config.toml
num_hidden_layers = 12
hidden_size = 320
num_attention_heads = 5
num_key_value_heads = 1
head_dim = 64
intermediate_size = 832
vocab_size = 8192
hidden_act = "swiglu"
norm = "layernorm"
norm_place = "pre"
norm_eps = 1e-06
positions = "rope"
rope_theta = 1790.0
rope_fraction = 1.0
qk_norm = true
attn_scale = 0.125
bias = "none"
tie_word_embeddings = false
parallel_block = false
init = "normal"
init_std_qkv = 0.0341
init_std_o = 0.00696
init_std_up = 0.0341
init_std_down = 0.00431
init_out_by_depth = true
optimizer = "adamw"
learning_rate = 0.00143
lr_mult_up = 0.638
beta1 = 0.95
beta2 = 0.99
lr_head = 0.00409
warmup_steps = 366
schedule = "cos"
final_lr_fraction = 0.0
batch_tokens = 32768
max_seq_len = 384
doc_mask = true
train_tokens = 341100000
max_steps = 10410
dataset = "wikipedia_en"
Each number is 128 + 24 x the weight over its row's rms, rounded and kept within 0 to 255. Layers, rows and columns count from 0. The size above them is the row's rms in percent of the matrix's.

# layer 5 MLP up, 832x320, rms 0.0549, rows 254-260, columns 128-191
size [ 87  87 101 105  83 100 105]
[[121 117 172 133 140 146 122 113 140 130 119 133  90  93 124 111 130 146 125 116 107 131 114 161 137 118 133 144 146 114 126  98 151 137 124 110  88 110 162 145  99 111 168 131 127 104 106  82 125  95 147 151 159  95 105 116 192 131 135 131  91 106 180 156]
 [135 132 128 143 106 144 110 145 137 127 109 150 134 135 127 131 111 147 100 126 125  96 130  92 102 167 139 129 132 142 152  64 113 109 101 168 106 132 141 129  92 106 111 137 125 129 109 112 109 123 119  75 116 110 123  75 108 134 131 123 101 117 154 165]
 [139 156 112 145 101 116 149 127 132 145 129 138 119  87 149  90 116 120 144 152 132 122 106 130 119 132 115 139 156 114 167 107 100 114 147 141 132 109  90 172 137 135 128  96 137  99 158 141 113 122 155 128 128 137 141 139  83 122 122 120 125 121 138 174]
 [127 150 127  74 142  87 110 113  96 122  61 157  84 112 160 146 152 120 134 105 169 165 135 140 109 192 125 104  83 114 149 135 116 105 106  92 119  88 155 111 119 129 137  69  73 139 124 102 122 148 130 147 148 120 114 126  89  93 147 177  78 126 133 131]
 [116 114 101 139 100 131 181 112 137 131 126 142 137 128 100 150 105 134 134 131 143 155 136 132 101 132 120 158  92 120 125 140 161 104 125 134 162 143 137 104 123 104 121 169 129 142 162 153 158  95 144 169 124 125 138 139 136 132 104 133 100 142 110 123]
 [129 113 153 145 127  88 136 126 101 141 146 139 128 127  99 154 135 124 129 181 169 133 149 155 131 104 108 180 129 132 128 151 114  79 114 122 155 139 133  94 135 117 138 121 151 142 108 133 122 125 160 137 146 165 122 149 152 103 124 140 108 185 126 139]
 [ 96 135 124 129 157 167 122  49 162 114 149  91 145 148 118 158 132 109 130  98 113 131 150 135 100 163 112 166 120 100 122 118 165 115 106 148 133  90 178 161 152  97 140 156 102 119 125 115  97 146 139 127 122 140 129 173  92 173 104 101 141 110 130 143]]
# layer 5 MLP down (transposed), 832x320, rms 0.0744, rows 254-260, columns 128-191
size [ 95  84  98 104  82  99 108]
[[177 111 179 143 112 135 134 150 142 115 133 133 102 189  95 173 126 153 125 124 125 143 115 119  92 121 186 134 173 123 139  99 130 123 114 168  91 139 143  93 108 134 141 112  93 111 115 167  40 152  94 122 121 135 120 129  95 159 148 102 147 128 135  92]
 [160 140 133 176 138 166 143 133  80 121 138 114  74 107 133 106 170 142 110 128 153 107 111 125 105 135 114 140 131 135 138  86 123 131  74 126 126 141 123 153 109 131 112  95 125 145  95 125  95 129 131 121 132 103 117 113 105  99 111 163 123 100 146 134]
 [152 152 115 151 125 103 131 111 130 128  92 116  80 120  49 135 166 147 121 134 160 108 128 112  97 119 150 123 105 144 122 158  67 124 139 180  83 130 110 136 195 105 110 160 135 167 137 172 102 113 146 144 134 138 167 159 151 139 127 112 116 169 116  87]
 [119 139 108 148 131 116 141 101 143 110 162  99 109 151 121 124  95 144 145 171 123 175  96 145 108  81 132 120 139 126 137 124 150 114 117 172 136 139  83 153 112  92 158 148 112 145 106 164 147 128 138 114  91 115 112 121 114 171  93 142 160 132 152 127]
 [145 155 150 108  98 127 155 171 140 107 141 144 123 134  84 135  93  79 151 139 126 127 138 120  56 116 140 130 176  82 121 153 148 128 148 149 118 167 156 121 133 155 114 146 105 155 139 138 149 130 144 101 101 140 145 120 116  91 138 189 124 205 147 175]
 [132 117  96 117 130 113 123 136 132 146 117 117  86 103 124 163 132 130 141 131 128  66 110 176 161 116 140 151 115 151 166 121 122 144 130 130 106 107 134 115 142 177 133 137 136  85 119 149  80 117 137  99  86 104 110 140 126 123 170 120 119 105 117 144]
 [136 109 113 155 110 128 126 112 168 172 110 102 135 159 132 131 140 107 141 131 172 120 126 154 130 121 129 113 167 148 116 106 129 153 126 115  89 169 152  91 175 113 142  89 108  85 101  99 108  98 142 102  90 156  84 104 125 110 121 117 113 134 112 113]]
# layer 5 MLP gate, 832x320, rms 0.057, rows 255-261, columns 128-191
size [ 80  99 102  79 103 102  98]
[[ 96 149 114 122 113 119 106 135 146 120 124 149 160 161 141 152  98 115 139 117  96 109 175 100 130 117 126 101 138 116 158 126 119  91 130 125 133 139 121 134 135 116  92 121 113  90 175 141 117 122 134 130 129 116 127  96 111 127 123  79 159 156 102 158]
 [ 95 137 125 136 143 144 141 158 116 139 156 132 173 108 148 102 104 103 107 117 129 102 122 125 129 127 105 101 132 135 166  92 115 129 143 122 141  73 124 169 108 131 164 132 110 110 175 117 123 143 149 124 116 133 134 130 123 131 102  99 116  87 117 142]
 [136 190 101 129 148 124 164 151 140 100 133 141  85  91 135 166 129 109 102 139 122 126 147 120 137 143 121  95 146 117  91 163 110 123 136 116 166 149 131 122 120 100  40 120 126 166  95 126 178 126 122  95  92 128 141 166 114 112 138 136 105 118  86 104]
 [141 181 185 107 124 103 122 158 131 139 135 117 127 131 160 107 148 136 155 119 114  92 139 121 116 126 137 116 163 149 107 155  98 134 168  78 109 141 105 150 166 135 136 113 138 117 123 111 135 184 137 115 106 116 134 130 102 109 142 138 192 148 129 123]
 [113 164 120 149 102 115 122 121 148 132 150 134  96 143 125 147 142 144 141 142 127 157 123 116  92 104 130  95 131 142 157 107 149 122 119 146 163 135 134  88 100 111 105 158 136 131 107 128 145  69 168 134 137 152 151 127 113 115 111 132 139 124  97  75]
 [165 154 126 111 132 144 128 130 135 129 160 107 151 130 115 122 147 157 125 116 145  75 174 125 156 137 127  93 134 114 120 127  88 148 189 103  96 102 127 105 183 152 170 115  74 175 100 131 126 121 115 150 173  90 136  73  89 147 190 127 125 101 136 124]
 [102 147 146 132 119 133 113 161 145 147 152 142 106 105 164 123 122  85 118 161 103 142 114 134 120 157 108 120 114  94 104 119 128 137 157 145  92 130 160 156 129 150  93  81 118 134 151 178 117 132 113 113 120 110 135 134 154  56  92 148 103 129 108 170]]